{
  "n_layer": 23,
  "head_dim": 64,
  "positions": "learned",
  "init": "normal",
  "grad_clip": 1.0,
  "final_lr_fraction": 0.0,
  "seq_len": 256,
  "steps": 2670
}
Each number is 500 + 50 x the weight over its row's rms, rounded and kept within 0 to 999. Layers, rows and columns count from 0. Numbers have three digits each. The size before them is the row's rms in percent of the matrix's.

# down: layer 4 MLP down (transposed), 640x160, rms 0.059, rows 348-429, columns 80-159
# up: layer 4 MLP up, 640x160, rms 0.0591, rows 349-429, columns 80-159
down348 104:463429487497540486450437534477580491443573500460565505449438450449409496515477421469509467519557340532476416490490588513441525469550502497475493508512452465539422430471488460502434606527494496549434377515529528519501598524486589503465479446
up349 094:457515429503515428519544532512482495560602488519490515525422480575424409545537578577486518465519406480515508501512465477547541536521517521545454442461526466471540459519550491450435511570453573519431558463493608510555437408508589477487482514
down349 095:576543505442472551528491488555554511482466399465593524518506535569403486529430516448428550490542508478512464556524467470504519453479523520559514551487477474428479533533526541391587464520422500492582502422515447492525463459428425511527489587
up350 100:488430553579505388443509493482582417513504471442553559560464525529495453526468488491475467591477503537494567402540504634520559493441455553510439441543448527476543470538531570559491435561464493506456533539504400550462443504517475474462508524
down350 109:520586496502513444492487557457476487359522525466533498421413501535428582573555411410511558519577498459599499500506555480479507546468510445510528565496426554544497414485428537558399491508453471487526470534430466493425485472584425476615470556
up351 098:447523464541536448578529440551566611475406397484513522501565558495542477474381501564516466554501486506572546442543474516507520441533500391531528428402533505549401446466537541445503507580468549530477496493392581508510474518505513565572533549
down351 090:565463490535398511460507508434540582502568527428493487497581431563587559559463403492473514410448480477487545501510565492469625491428434455597457533557541491527506527542538518494480510580511498434470481595574571400538542515455550472521484475
up352 094:478446571480496431497464404434525533476603465429457502466470517519405422510491477546509535519450508474535520567531584522568541425445486543473551448460451403520539497541445478516452447411464484524554500556536584558530440533471483456536483520
down352 095:514521399452482550506526526572454463477518557551599417541600536482586506546541498486450489493504443449415537484389499503512569446567509553507450536526520478483451558388381537516495466547478391545500480562456428424408541474547492398538528452
up353 101:554509594602483424414537452498458518537480520425558515454467535496493533450435506483590521468409438566532479465524542483482501384471525531545508438474521424502502452539543463592569458480486508463547507521480475489392521494483527504413417504
down353 099:523600565406481506482504525490449547416553508547363572497425578499564490485580502428472502531598448426472540456369470568501462484515514514434507489496584465554485463459511424539449468487545449540511567461495457523541488466435534497612531490
up354 109:434459436407484482417492489549519508556540489487544559540505462576413534576582545479448533436467455483470522526509398542468506537477545442597592510535538441499553562574531522578510469455437521494419505580561485464495570481450541480434558546
down354 113:412524466568532582410568459520552566510422528513579537467503490548474500493505508540485531509486508511593497536483614584547503439534477430511539563535453466453560512496527548548473577540468520545505490541509474516414475502622573430419489547
up355 100:489419519521490511553496410489551505423476479477494438594467478519425531513506566581507540514514386528523443571534452447508521490692453583476546530458523485456436503529444538499484438407495598447480552429418543475477487530533609466494571541
down355 107:575434533471515434447530578415431445480559469568530517454339593550521478497453428487518481552519431474547554500525495552514437508523547557402473458522559512503514525496439522527602547512518473496453482491430487534484467450516499445496422524
up356 098:379509498441455558501419440496634486581597477529535592550421579466560580514531459527524542398535477602463496526511519520514535497484575610622513532472456452486531367490492470452536529518521462531519503556535541566489560503538485452535519497
down356 094:493458621551458479549440506451455428562515475514584491404476572422504419512534497488522499486394522501466549479559481583553487484465422491441469407590499454462459393502451497513542418557437498557471509524557567440620514548423471465561526468
up357 077:445491509413512541537520474492510525545521426454534556536482627520509515533500520618456444586438428524445438540571524544538465572489475563618480469504513587429480472484519510503522463589621499475568552540523430498607432627402552491563547444
down357 083:512555604453572564546520570450506476541481503517524486492625386537523511517490472389589583487472497453514508418446518395557580476520553554500493570546523537544558461580529454593497491539530542435531550466441490467497445427484568501388522581
up358 094:474360415622469539457453522553478477526477438463513540493451448505470528463500520498510513421502510474565503517464524481528576606436509494479496508410501500480535581520486450451469508527539497524546492526528560480427538541535523449526506425
down358 093:454492537481552521568482461571445517426565399494446467457487443485478558515489521462404457412535436491448502409463522487493506464470470539438529457550515501527511464467491491523541457611441490511459592627542429491548441420504504522594487443
up359 090:435452495589521484510556516491429522627514421435609611542446497509549546517453525497466479428449472502447556516530498471540613493466417561452501418550618528504484490499516512558433460569503583471493521449544533502495503567364504410470526516
down359 096:506473451445502574503476516549456501543470445470473456509506518578478445414525520446480548527565547488517508545462432510404506463505460573465516397546468483480463478576496511610445502532343357491401510432534471496507401442532471458550575566
up360 103:535534481458560566396449520437539513481538532481436506486503435515530490545533560439540568494481511434532523446603478565468598471477443493609373439497476444440485498577529506502530510588610539496518484522452482434509458465549499461518469415
down360 102:512433561534590510409476502578526499463546496453589573502536528496412483446460483497481468547452538466506492496517519469540523456399533542475603527448467488497453463464569511486529540519392593549447488424494419473487529444550486482419465507
up361 105:518513482568496560457575576410535520499594503513544500506464588469391521560564543465510578542447477612515488495571636564464586636569539547443486522519496525430535464492574467454451497477532478497513502524632483472582575495535479447440400530
down361 102:553526431431521432506595434521488415583476544478684542637549539529564533513426599451544502439531533478553494480434432468448566483493497483533560540498529447569461589655496455522461543488544549518559498489568491502504466595510462501520537446
up362 111:531454473440547498481560466581433466526459443442455418448422541565550493406491511407473465488582557470515481496430462518469578560459579490560443542553478489471408503519576608432498563527532399469457480529435477446492504507357510502541587503
down362 110:467531498506544515500495514537524595402502526486539469563387567481441524550422445508463461463518492611482514446551500445531417570529541478482480452457480463432593505461422565620496494527536417591459522448388509511437519452556440467525496498
up363 100:558456513584534516499504468499598506500485545537423468563431566556467421472500442534482542420497531570465470481501559488483480532531474503495490473503495502544547524491432361500503498551470518544483505521487567505476499524487541504539577445
down363 101:468476482472425485479505562537458526451476469476503594496569472472524493467435577536423447527517399496497563525505606460500459491460525500609498428492439555518505563514513465432481465516527628482538586508557511502398474445503438519471502541
up364 105:500456401391549517530584504453585487479398440494449485574493493545455492533479456533447505533461561443521492508604540564564521480477508573583464471553407466467489544564568515497467642482410463476469398434419479491486613559522459565484516492
down364 108:512496490511473493585564553482502513491458593492438545532472518584458492505540568409513493474387499472451473498367531446514530597570468546443440437516591486449558485504400533605443403503492561457499544553559468377481453541496518490472563563
up365 106:520441464617503477461518473502432516507513486442457378453552495489543635498574505441411519584492481511518438490491419559535500590486477549516526480554448497525474508581497461562509606549438472485492514521515450340439500511509488500524564593
down365 111:584571504434572549482475549439512499573472435463471484508574509533541442447427411431489534536574394396505550464428476484560448449380555542442482442539474469483555532563464520574574491471481535558597478468514582509505546431490461518540432557
up366 089:476440564499536574455468475452556505434451477514488514433592519515555382495452454486537455461417479488548584545458488466555586533403489413521490530469494475485555555596463526432475433446441479503462531484604488508482483544495527480446528580
down366 089:529420580488510477508503499540466496519489496514484515587522504481569552364452477462431540469602420482468505436468504473437458438490442559489476605569522481493468435440477473515440473550505524549524468564489571516470479386492491519558322528
up367 113:485517456499432532415460405549446498539468451495528464505525510461514537485500527384429530503485475445496423512584502505513566400366480395529551507570475493551499495482560498494481434488519432451453490343501513486538476530524534514523551469
down367 101:527474540511395436567451428415525528483552504449499524515552498508446418534504467581447492454443568487516508464445502540498470463569476505441464386561508491550444499485439499469503470570466433660546531612441555559451542506482480534546480576
up368 113:603465550406516449469396432493551437471486433514560509458551469513457468506488468500461527434498475512550514428558496574521490473434591463485536489456468503506615551499499490495550578467487586464514539389498478501488619463476582555480499536
down368 109:433456555561495505432590454466525449518447494455503548488518510522515515517588414494521550500431485562515503513469495511454524464549500422480482556510452501466538497539534517384490510429459504529548493522458381586526437479481588498438425537
up369 099:451512461507457580502449467477493521441484501538482479497481505395396371520549409544482457545437488519527415560540547545454498534554529515445344420516451536452569502504550471487493524580539530517445516533460450494491549501445579518450475461
down369 093:551501583426399522512508453421570533557475507475493587477451472460530508507438499478539498435454547563538516503457406504539450483515567429573624467491582488587549479533522446456549457493473486468675521560445517565419514428550472421509410494
up370 094:506476612602482437537533524443547456465575455473459482493493540507474489536442521543465561511533527540458467469456445448499489577422417515526529463533444532491494528518533591523530523400468536352471551501487526461485495531502511513462559558
down370 093:498532435525500548517443499423467459570456474511500490456398563508540453534484467488465430511468512466475531464466456526511528504516497517459517504471503540428452580487460532513482476494505491566552454450447462491621566561621574498533412428
up371 088:503522549526501456530541542604572529488526473506604482589482553505431497466357492500449546472502534567495554546555452484481508593475547547559518468526454415491462549466535523502534489557546591535518521491507479516433563625459430403537516547
down371 088:485492520437472524512630472515519398430556478502485520521464411436525515550581413430470491480458434608526506540521441445453454523522483404430443445504468522499484479513553443443549432379471521566513589451518504410450449439474482546396527516
up372 105:473530528509523430542458400497513414491458489465567545520519467577479505563478510515426447480591530474502466473577554421577585428544562479550543492548552506462478534521512553539496496552501575570505470497424514430477528501519472459474478443
down372 108:484613442488442539479469494515540490467475502478532515472472448502421498503509428564580519492472445506431591621478471441508518459545554382529518517525516476450469537543556590465446496453585549486643459499529460589434506463520487434447504553
up373 114:523572483506480523516504551507503491497542527590506487433468554496391538536360508532459567508475493514480506565559459512431461350495585571614475381422476513541520547535408517563506462495560387471482479494452505426435507536487517549443531513
down373 113:513577601457516529481507508501549546487510607401395400455521486514454435512475431595471510586523484488521448518507405489379545463580434553511540556526524453521453570590490530425433424493480423509535527475472489418507551521540554475552498525
up374 093:582472473452516480525460527555494593686531509490527467509536552582477474551481470494438480490491388468559464539542454552457402479472505567513427538507431484511489563534450584401445421393498440510534440569566495515512557460441476493527530554
down374 095:506536559471444530524491496527531429514588474480573486530445545483489451454364535532516470481446550503492480416515474433536549558570594601486535463514476400470581515464577422618456559546581508537414493482452507453514474585500540489523487511
up375 108:510441452442525376420448490459564568509600484535518520474460415498490503547490496502531542491487440543575471400518522536552523500551508461522500555459584528508432447564497450474516575514570469469439560496588538456553429611519499443401569432
down375 113:424559459573486489543544558457447535601410395441575473617489447485530554468531519492606443460442549439427556503494433549441412528506507497457509442549508500442608509527578465436511497548419513495633459495429489532497397458601579574513508470
up376 095:563490476552465491483407465582571566510495465484490517531482496472515572486498511556486481546516561566498528508539438505543511403386454547518534477457420520522567527517421444525532461410519530556494515445501553499632582602440381501480588531
down376 094:553398524474614505519474490375456522491563552476580518476476484532469491449535548380542535469445489353542526468490586512547452535417560554503541496470503510397470564490482533529492506552622445536554468519534561486521405458513498505493497475
up377 104:526454463590458444488528548583476520607457456440439518474485540501329567533507463496478444591520530513476481539521503429484441529505507525502463439493421415445480559486501529509496547568498564518347456493525375485449493550485541512483517520
down377 098:507500544553442611436430526490495521476584545546443601476476483427427506515533495470448448423534370464351459538465496470535474567580472516520587475483549519525573400515533498494495526501495478514587557513487585566534549526510539477521467477
up378 098:409516435543469466468525501479466522489465570535519555445514520475544431583497434499598490540468485552528410429533517472428476507558449510444529598522541563512517509580584409465540502414485424444557495545481530373437515530476506566504523565
down378 091:464481365576500518509480576523558503495503445447542479525550477432453511429583603513427439504480548467448521456467476445416585511503418468475461508454520515543567453539467519476436419524539524497476575471508513553486507476439520506440573446
up379 105:527505566436516481559552347530477584527569507499493511517450455469532447507510436569512542493564497521567525500455525556566553560442529472530413518447488409563514499581524483501447561560402527559455531412494445441412555490543508552445483557
down379 115:547506462497552527493519485521481565522516504542507493480548546384436517480471502509495575449526442562588459591460591533418538521506524544511476437429596503484536507498589520511493610409534523486593548504478489488487616410529494498572446512
up380 117:515511484498557454435508571491572465493493462484508450575485513572524544546486485604423513437507589389490509599541441544538445434451507615467531518441481492522477573466527468496446537334452529474565509462481502522509400533470525530557520480
down380 112:514401496557468507571536480486473444360469484541464523447559595444513490552481517549410575512536510515483403522447440546464509433469446423498532505487511582540561456553488488590516510566566368434509537494509503475556495491440469473536540509
up381 100:458527587479508511492470470494526471516466447483474527499558441521461533468491349570541454470561539558497513467464460454581503486501559533570511437474513569371546507590549454481450513456464554478476518483507506536567504447549511511541472486
down381 091:496510438521518484508562513566498443491466450489433517528486591438546541495496583580588559585481488537489438522509447497511559483508580613402498503536549389415467516517523546498409464428479502595548372434475547534483466518511513403417593485
up382 095:559464458402516466564412470476528469455549514491516584351540494431471482470561585419519550567542409491552566516534547479496507554537561469435521525563507498457418608551535468553597478570603549519475489556586523429531457565452529467446531524
down382 083:434453548530469512564535546546505529515511510605517441600495527507502543434546478585446512483469595522466418426422518462478466479432435539531378535551531525442582539484535479513435433388393548433509588516516603566445560445620517512491497462
up383 076:418507447618444380384518529562419442514472530547546567520428464422529520488562526473516469522523525472506536496533503483514486524624484552455481543510511477531448477513438514527479490494558527421512493452389471472487596404468583513459392530
down383 065:481508523448445408526571438534572582477475489528425399535553562483537436521456421533561486478476513485495493437514548485466460410381530511538539533440479491520531518487499555515538506569462509486439576429506551485478395584484527398573497397
up384 093:604484525542498410504497523451515566555526532520534547584504542523532479488547452446508467516522491463534507558523461582543563446413433451518473600549471459557545479457464537496522599411558434488453457475535559416575518415522428451530437530
down384 088:468545568518529554539502530555443562467545455479409554454537469530482426465494551520521521537497488535470489441511551438355463582601526491494443435414538503510482480589518451541491546519501525516488539538510437510450533543373564534470474436
up385 106:505498517481487623453524522440410481491520530498494526574451542473526474484466430505545489407482531463556513478454474510502528413536532554532406531533537515426427531516392399391506504587504505506445348420463521495512546402540553499470509497
down385 104:501532498471430511474612509474505441558492402509521453456485469515489460416576542514486500513492365494445534470519508510502496477565492432540558506431516462585537561578399363480508518481512495476515530512544534481550628433445486422481532451
up386 104:486448424434507493501486412512437464503477529477541551550488586520473478505520381580573480534537497496435456526507531621458556487526489545492592481582497526556495533567566511468462564556555467561535521519529533625503529602575466500552404497
down386 109:483521526450542472555422472532582540501548500511499488471523488428474421462555535515564565523503517511427532473573539429414512461538516560424490511447510453492539488482488514503528493541541578475557567471364529374554538520487531369533424575
up387 113:456533503436446538531566556514441502564482550497496483494419585516559433505475435478460510634587509558475457527503474438504473469503547582576559514417517542524505479527494591473480562422526519474395535550456534515472540512431459463513494509
down387 111:463551526509583477541513379538589474488549535473528495499482516448484475498435517517495531432485442538411503546581560498416479483508522454495581439491417439580410391495429543511572449526565555528483422477556539443525402575511464487523522503
up388 092:471500553540554460538463504446506494441536437490582562545457487494398519474446482452418586527439474583515562507664528436630450501550498548510475480508512463491578536596526535506461480580524463567551497437561447566446507426467415520567534481
down388 096:457526432413588388538419520460518423484522461554424524464508464603509600510562462489523510548473575400504500571538519427451461482492555521531475539521481506512548509511605477447448467461529502479464564457465587526567499395535586537543435467
up389 095:475605506562500554444519437421530481657461475438554454510500527524461481610496524434571489538433477530492488527456600505443477471473539416513469439502481479519492538510404490417459572455578464567539442494536507513486543560573477476548489497
down389 103:515506562511499491462534522495425582465447410506469508594539499490430517371455531474569531453539499451470427487430495548505612581512452558518543531523525514527527454432489511492505497567486439533500536602410471419438536419418603496504518497
up390 103:388525486561595472466482500390475549581455561562471579573538563501524472490554482545478487465442529510542602508463514516477610450469490527478443492503480545518559463559471497495474556492447520518505551535566445449496528411476433542516499479
down390 101:554512548445435511431414545510483597507518567492469533517475538490516467548435344475540494461500473418542475513641609517470519556541568570528455598492514554462478517550454557534549478467511520480565548543490590485540518426583561502463469564
up391 105:446381501517491507520530548525523460513518476521536431539459421563494537521562573398589514579439548460486477528452442602531432361545500466489469484493455484495491495443395569469457491523440559554432405430491518389514544463487544543540529502
down391 103:395449510473553422525516494479507543538527415499451488512468414427572452497573660474465478524430435480595527372545532455469474507560450547441513540549433463506520513529471442477586528501491496507486490462467476570426469553498532484410664519
up392 098:476441433545421570437530365494594513577524487504513468598438573567436411504477489442489517486461540539518517455487606548422474498450515436430601443494370477468479529495481494499416469481484512540486440510481497507530409511437488537543504392
down392 102:531446577479523530481585435597476401546529523428509531437518523466461490467535485551530565447561437514438418489447494487472552466523510548449530484507528441483571479562469592578573470529531560451478528472495483469535478561490521523586493536
up393 099:566562438474606558430554547526536533492489495512523589573485528486508535482496447532478464451433520489413586497452536583412521503455582564511522419570509448516529497608435491431499527525538535461562452409447487503504545504451433453560446474
down393 097:512481540495466488496459429547513472508389534634483493486432567590435463407505512556537520502407503467541519500507438557527470470602432570468461566564381482508509486425610524472480589558412410490502459582480587538564422466577540595456483526
up394 111:544428399565516463500509480457519413588477490555556587525402441488529487554520468512459465534494420520474529540487427539569538512527562415536382544508462515523556516599526502546512545528509390527499511466547468454486503413418553548510453416
down394 119:495490467589446477526484550519490566556474411568458549495475526411528503592524564522475493534484499449468488469407623522420471552394583451424534596513452598455536497581502530567476520501559493479529531494510621542515470394586466495501568560
up395 107:454463456564551469463524439516506500513509515554518475607457528529553481555511485525533415446487502501444433489543466543489535461452487504417518431473536557467435488445459511536498487517506499449388539422595529477541576526415531530496541536
down395 106:500467458387517492540498407549540478410612500428476458493411490467440479470503496435579564602597544562545493423565471452529494458468541458569474500452516482464478485478516443539471541557542425525536548476462509454452424411619506563418478476
up396 107:424563544565473482548506461466445536427535499503431561566450461563482468570555480536478566525562468458430532524505484539552575515518461480478525461536475470565493538518565514533492459504535570501379543519539571487491497531500430559505468413
down396 103:510493615472388517501412424548574579537531519472583472497467530452523525526396556438475552516405472502490538507430505486434577414400473505529491449460520518545568540478522398401562549535509472445512473429600523527434484487507556464464482461
up397 098:451489488482465557435475419469430497488503470490597454519456482447532453472501540535464608516458451519588444491507445443556542541423415510439519454546473572456483426580477478405524507549349447520519595472510430547530502558617516523507502461
down397 107:489584405427503555524563458559435498505525576474512447446495472495417516443508511494470535570573483497556593460561444476493594637470479439512481558508516542509530517456581523460430512535520437503422543443446508445521568475443499507489490547
up398 102:513546431514454497432505461396543500421516490468573481436446528509489568606456502586508509439555434490486565572567567479532531505446560434494428452416550463526449502462541477449513515410506503408509538530549457592441588512439494468578521544
down398 102:520459525521564496549559503439414454499504483560442456435524491518476479504448446433420491579476563481469484422511512453534471439513433449402563533511537479572474519443420441490479635460471467566472533446445568413611557506535520599509505462
up399 100:526436459458577551458586535544531614484497510591424540480487471490478463449516517531442574446488605487394506564536393491512400464447452503504450430564579569640520408556496469483475487588434438549512485469537510560574497483448443464563437473
down399 091:572595570513439534497444472504564413514513525429479448462401441505414512553469463450552568457469543447505463449478545423505498537604541476451540518522510475428495580476557556570433445479476511561455440508564583560488519486581640570505466485
up400 094:566451586453443562425482556525562564615492426493508449471491570513459503544551498552533557443464490574434461518489522656484529530606461510569495459491422504460545439500506584472486463599546622440494547505423501615533436521479512525444501475
down400 087:496594502399552460579513475511528555558529422513410539562478437462452462479470525533462604486525595509466408472541503570476524452502504555442542523528446521482509559535591507554513465558438460468468426549486510491549428491457501570451474503
up401 091:368471400506483386541484387433488469613508452497431489482400497518398489550503407473457523492505458492466486568457526540438602474531528533482404456440522525533540466483472581531551454526552554482515474462503574447477517520457518391497470466
down401 096:495460527451536608506529485556465516502466556417457530467580421523531475469550598519459455424473447546454478453592586415477436486509500503598496503609457495425487463517450460555445527455563456505559491532428517574464612485567469455499515524
up402 105:467550427487504522558421480513447503555508422503464540551574505505513534468540449485443531518539451444563431551513512593468513426407386506390612473544527448488517610536493407560530535538475588501510555576493474474469384458430466480534454527
down402 101:529381527546574431471487455417495512485539515552531504450513478487552471525508590428551501473440500499568464483599490515623534491526512468520461586372459478567501445441504494490500517505405517547477484448544546461591616576589485588481553500
up403 104:513512497638531628547513550424508530425510528422524494497476478484514496494496500564542457444540451466486370517594502582495525557512411537476495488540475576465468489533507475545465536520498476449464561540474507487582518601583497477460528481
down403 102:483533528400487453492422403483567501522477527486482478487478569504414531530575427536449455588514600523519446454472579506508414485511604509494469503441477460479620529457565527512510429499424487591527493492503537550420493513487439465436514463
up404 090:485557492595544535433464451456495515513432508493421445480478510493418463595507491589473527493498451609405513554512476560476480562493491450438485520491436468573520510542602446415549488513441500529435543499474494490522471550366464478514448445
down404 087:465476495566505478521524566487467556480544463479563455430542514461523603506531505584520481581447579528416485485433542546504476473536471600456553508466453576404367472464501491487507480547467440506513455487544483493474520485607494413476536518
up405 092:540444529439419511473473530525524484547485535525482522453507617540523495459557534659507497548521538509521544483539505568520441518517571551478483479516454392527506554480539481503381420501504488440548485450484553466463493413515412455578543490
down405 083:523553470513479446443554499440436444483485535450445520510455504418518450491513498473595416507550474521518456470498490441461564516496427580491495565370534545593498472511622553507567430595539478462462492483548575462564391541454496505518471487
up406 096:502453512501382496501523543588498518473556530482483477593499587499507418571473526444512588434533535549454529528512418525451486556450489443597507478527489559390473472475465596525481456494476519413503561527501498533438534464554454443501492477
down406 104:507517454514505510632429503511440464441477416541460466444537473436399532442545509537467530485456391488472562460553502488492453468530549440436607392404506420546484558556518445536457493508482468515540461499499484474431508453454521507468483544
up407 082:510426525573486511568435406405577475465558464519542494446461543499502399429549450472500376515518464490501483526541502487428569482440503522452456465628515475420513506468527553537539522463558472489490399442502476419477463475510607489530490456
down407 077:493473510498519525492524579555425461477479462440452497486524496478497486547538624504491491541480519429510464489441468502498495412473472528484481498431480531521516471376503507593393500526389495535493513544502515455533578458482439464532522485
up408 098:583491595539438525437454619489430475507498479567511463475532528555470453530512485518399489496515493497485445470560471464503604468474426446494439437473516483507503491533646381479517443540420510610515573571613498425494547530417608471456543474
down408 096:483483404500535539456568436508535516527418511540543422574467487540523549527444502502420525515431423459545562511535494515526463450498577447471586473490531465596584445440560599473505536564476412543426567499457468487617512526504531473582461433
up409 096:485434421493501545466464500569545442545461490453498498442522479566451533501467580593506485470526491430526525498500548533543507503502512563568464415521514484503479613488552475489588470476448523531479476556553430406447522410647515474446474473
down409 094:457548452462487510480600541553399566440521544539450561540552544417619492570525427529432388511487429535528477429436535446454493482489497510550481472484465566570434455475572544573558589534555434494388549438459532445509469534447461482562523488
up410 101:414361477565513534543520447447567501478489520471442598489576482490528591511458473473463480513463435468542454556442476573395502459520387471514493463419524518472409411494553486502472464513489552528379478511493544559509579478551498530504559473
down410 102:530432461536492482537434535433531501436553425532519500525621581542441462442443483511480441541456498490433499459418520450450449584418502459411445493504528466487529528467518431363484419513606528497598475515488516488482531381464441536561590460
up411 108:533538476581504477371491421602462500459463475555517447382583499588537530483371435506438551513600479479381531507436520487484434551507493414508536524523542460416469500473469468496558488492520631452525549552489456537485445467482516504415485429
down411 114:498503516523468485566516427483493464467470398555478548517497425625455485531452384533420427396442589524530496523409548491568485509464484493546520539517470521594437516528438524486454443531552571526399488546466538482444508412617497519517457556
up412 074:608549558500506521464395492515396538544469528486512512414547526480502492498473490445474511571457466455571609601630456495549450508497578543450507604526537422456537570624525537461516447544470538485523502417538563422438528486517457483523565573
down412 065:441543462482529467557484517435597530414502442470456488515427611444529616506508518507496576452521512563443343390441555466402441525527551522503447538473497570459514498452495611522508464426547506545421519536505426602517579534564540525495495526
up413 114:501447497502483564536512518428454523451513507505488488525456542454511505492494524453482554496448482480346532494467598455536568517471512495553457432324517425382392511581463486503486469497503554512535529612583554474412534468409413496457519490
down413 124:522597562568534519504530425547537507475562570455510467509533568486467530562399522478521533604505392432562501622463501532539465448478498551567500542657476544470465523512518499490497498502463535480460564459479541439472468573448503463483538535
up414 091:461464533373482470528627446613570456508541473550490568588452539508484370460457470552475498503515574643481513548535486490575493531504492517498465472458518560543472444425464417488553526491457533489450487512462445456553484558481458567551421520
down414 095:547465407561500522492499543526550448474467548453414458454498472541495477563539518481482464508587583566533471560428424451530549438559491432535514535519524515502451458571482460426478452470498512476469621468551511511490430417580421396492514552
up415 107:500520531578397447441551536499539500482470452475459435492469474504489525581524529554537528484534429484477502482506415507513603482519514533519455470495542470465467593604492512517477427452413528496452519449556556489435516532475522552547458515
down415 110:473471499535525616490466412466585538467543485585450456581513520448514469529533616484461580493487571499492554545462430438460501525503597378488464482426507525538518499500470390577494520520506462589546528502507476514545492505555555552477525456
up416 100:494470509596445549583465529547492481577603520541575554534539567506372474441528456429460549487437511435416554428516432442423581566439506509470543454523567477495445477477522474501485530513550501420440521515544498517530539483461530467577468541
down416 095:443464540540428529483479504472505448519524404552539440552538399518493502504528455448451579510515451461539432498440428472456530575557526517557606416468532508503398556552557533563472495562505513485485493445502522497532411437527567482455464433
up417 102:514571469518531539463525450532428450504506510446501492474463553587539428390449538463471538507559523552411464507512524540522532586487481426488492505529541569458534532490450424548508556512466566506545484432468470473539446483448542489483501434
down417 097:464499449494507484461568522508612614495478548428495551590551465436585518515603441445463465484494552560511544391510493481363543476541495519595436507496549517435529446532485572485539458390536446540564467486516608534513519515497403495508541457
up418 098:500469505455426465488506519536362505513443526576594513438511538519500470561536493388496579501491437534496538501484554543490648510511459572466527570429595467510419428492511554512548583515482487499480508463615476423487462568376467453513563552
down418 106:533551404446501566467571506506499505441430431414551557561519539505474440458526441515548512528490467532613513540514542468524511520554501468538490502441561578396532603533378521487467574480524518532406463463441449521591590521509481520477539523
up419 111:536503480509430457529429529470442487508574538453533581483518523526478548526467537484398503531451435496494478502454558531474567551551397463504443550466425494428598464514537547498465512489574456475456555526521483441514554446374516543516421541
down419 102:491498418456521534544527486619497481524535443429552538448461573522530558563446475533506557522495564445602398573513517466510510508534594508598543498535505408444459665489500480537472515543467503469507425467477548590474533592546527500540489495
up420 108:529459492522467494482406558455584470498517494557424456523460415479486446505558540560530586509543478463554516512438479493488543426468473497558405501506364505497445450475562540541443426501599501519515553471441490569482513480519605482479476491
down420 108:515479552540483528486590445468394485493567474533549559558467609492536490492505498485522385427449509506576504460423496517540495582452480471466565500547548503598538531535481519435504570495505455537405479572491456523499432557488373437504432455
up421 108:413540450503441523479452439383553514446506423513477588585501563520459421525516560464457482437499410550496467550511468487494542399521485436542544536502519505476504470536470434469433563501564451434484405606469633471527575489500488500545435421
down421 116:493461479612468445556545531547577475488528547495497482508516532403530478489518446610493454529515575511540461552429413555589568480424443539469441519532552553529436509515586521537477485430565565503454585619589485482471465576471439449563532526
up422 104:540552457486399474432485508533530561468510436530514551641433589432459470485505491616557451447490458514451502475583486443496505521438466439606564463526555493451434483515456483416519547490524428505451492526476547557552542497483586507559565403
down422 105:485495464570395516385472532408459503519470467566428448425569497542418525541463488503536556530452508541530497510459477500410584545392399559500513586519489473537442474487432478463495494471517544467407557489492416522425624434461538381535557483
up423 094:496447537601488524610517522478522472588545493430473492465423457525519580531566513502488509498544446541489458476499485539508465480433524554492502414489553438596375448573534515517560524411645557503422554602532471502460517559521507573508480525
down423 092:504563532421549564496469384594404516464470523521431522532523489513453496523543461583460537515559517554481395562444509537536497546395603453543468526480500483425482545466527479449377537505457511528559463428387458567501524492554461466520559488
up424 091:596524505511476569534472475478477501520501429539486485445484515479453412524476478446452525493484431579612455556502520575483542437551508438497631488488584510418411429545434603509517494486480572505491485504627544553458466478475501407493479450
down424 092:420505555433451455557606494501505506422596578447518546511479521552517557518531513529511481560516374515506450442503509512547517522482513492535446516549398424517559451499465470567495457555527423503354602455318449532427518537572517561472530466
up425 108:447549459529548424500444504480505478471549537403500494508419452459497474497405513527488453486497518423562456555517495508600440658433482558411559475502566553513483497459570479475535565491530511540460454545495457451467538496559570482489514495
down425 104:461435536561500472553607520514460589398504486597563562477562500406535539559551470554427433563536488529509443452450513525488518499527521430529495493473522535573480590486510492463413478491432422534474495451578509466381431553491567438461545515
up426 105:509486418523549528596570523495496478453382501501512486542389501451553480510543500490649522563492456538532582506493486457438479528529508523512406430471539559425517473426497526468501434503491492570451630500523517462419537447568465514525552513
down426 102:461442526489448454504513541556462445507507490441493556506530447393463552481551627437510479527489417513453502451505500500568435511487494532504598475544498563430597579528492478534520503558488489490563385527502416526573419442601598450511478510
up427 098:546532502587437505464452479538549428530466492540545557626403380435494493493502472520546508458442536573513443563456455513535456480469508526484554443450619439536478383470482510508518496417485469461543452542560474550511519568495485531606522525
down427 102:574585557486445431538510496512530462607405675434435433488592510483473548451449479533457436524514479568492417540458513444517530525515538498407454534507530388477505465566519551555444495491566531529469536512511578501492430530507570457485563566
up428 098:465438467446544513487484424522491529593498565492518510502469607542486447483399514512445464588504557506538449476541459495439460552483568449578472551455505489444513512504467479486521660469427493429450550488553540488561515559494488453486567460
down428 105:483437539501539542456460532483438460459577506486506567519480446559424466458508558555472510498478514497472499582499515557503581551653507587488604424533588534434494460540535478530540501540563460496549445497505562492507501466539493480511518550
up429 101:510572493491425465416490490512531501502466432478514537401463466573432385516518501570492535522470591417580555513462494553446565428548515529507489461467537430528498511472478517508514530463440562512461401560599546485488569449561549437566537582
down429 109:522590373445559550523495519515554513509487572413505488524429471544448538496518584651505442551509484488514414574570524468462520504501449519438507416515552345519519505561519489521481541484433524599525491444480586513454511511443433528507522470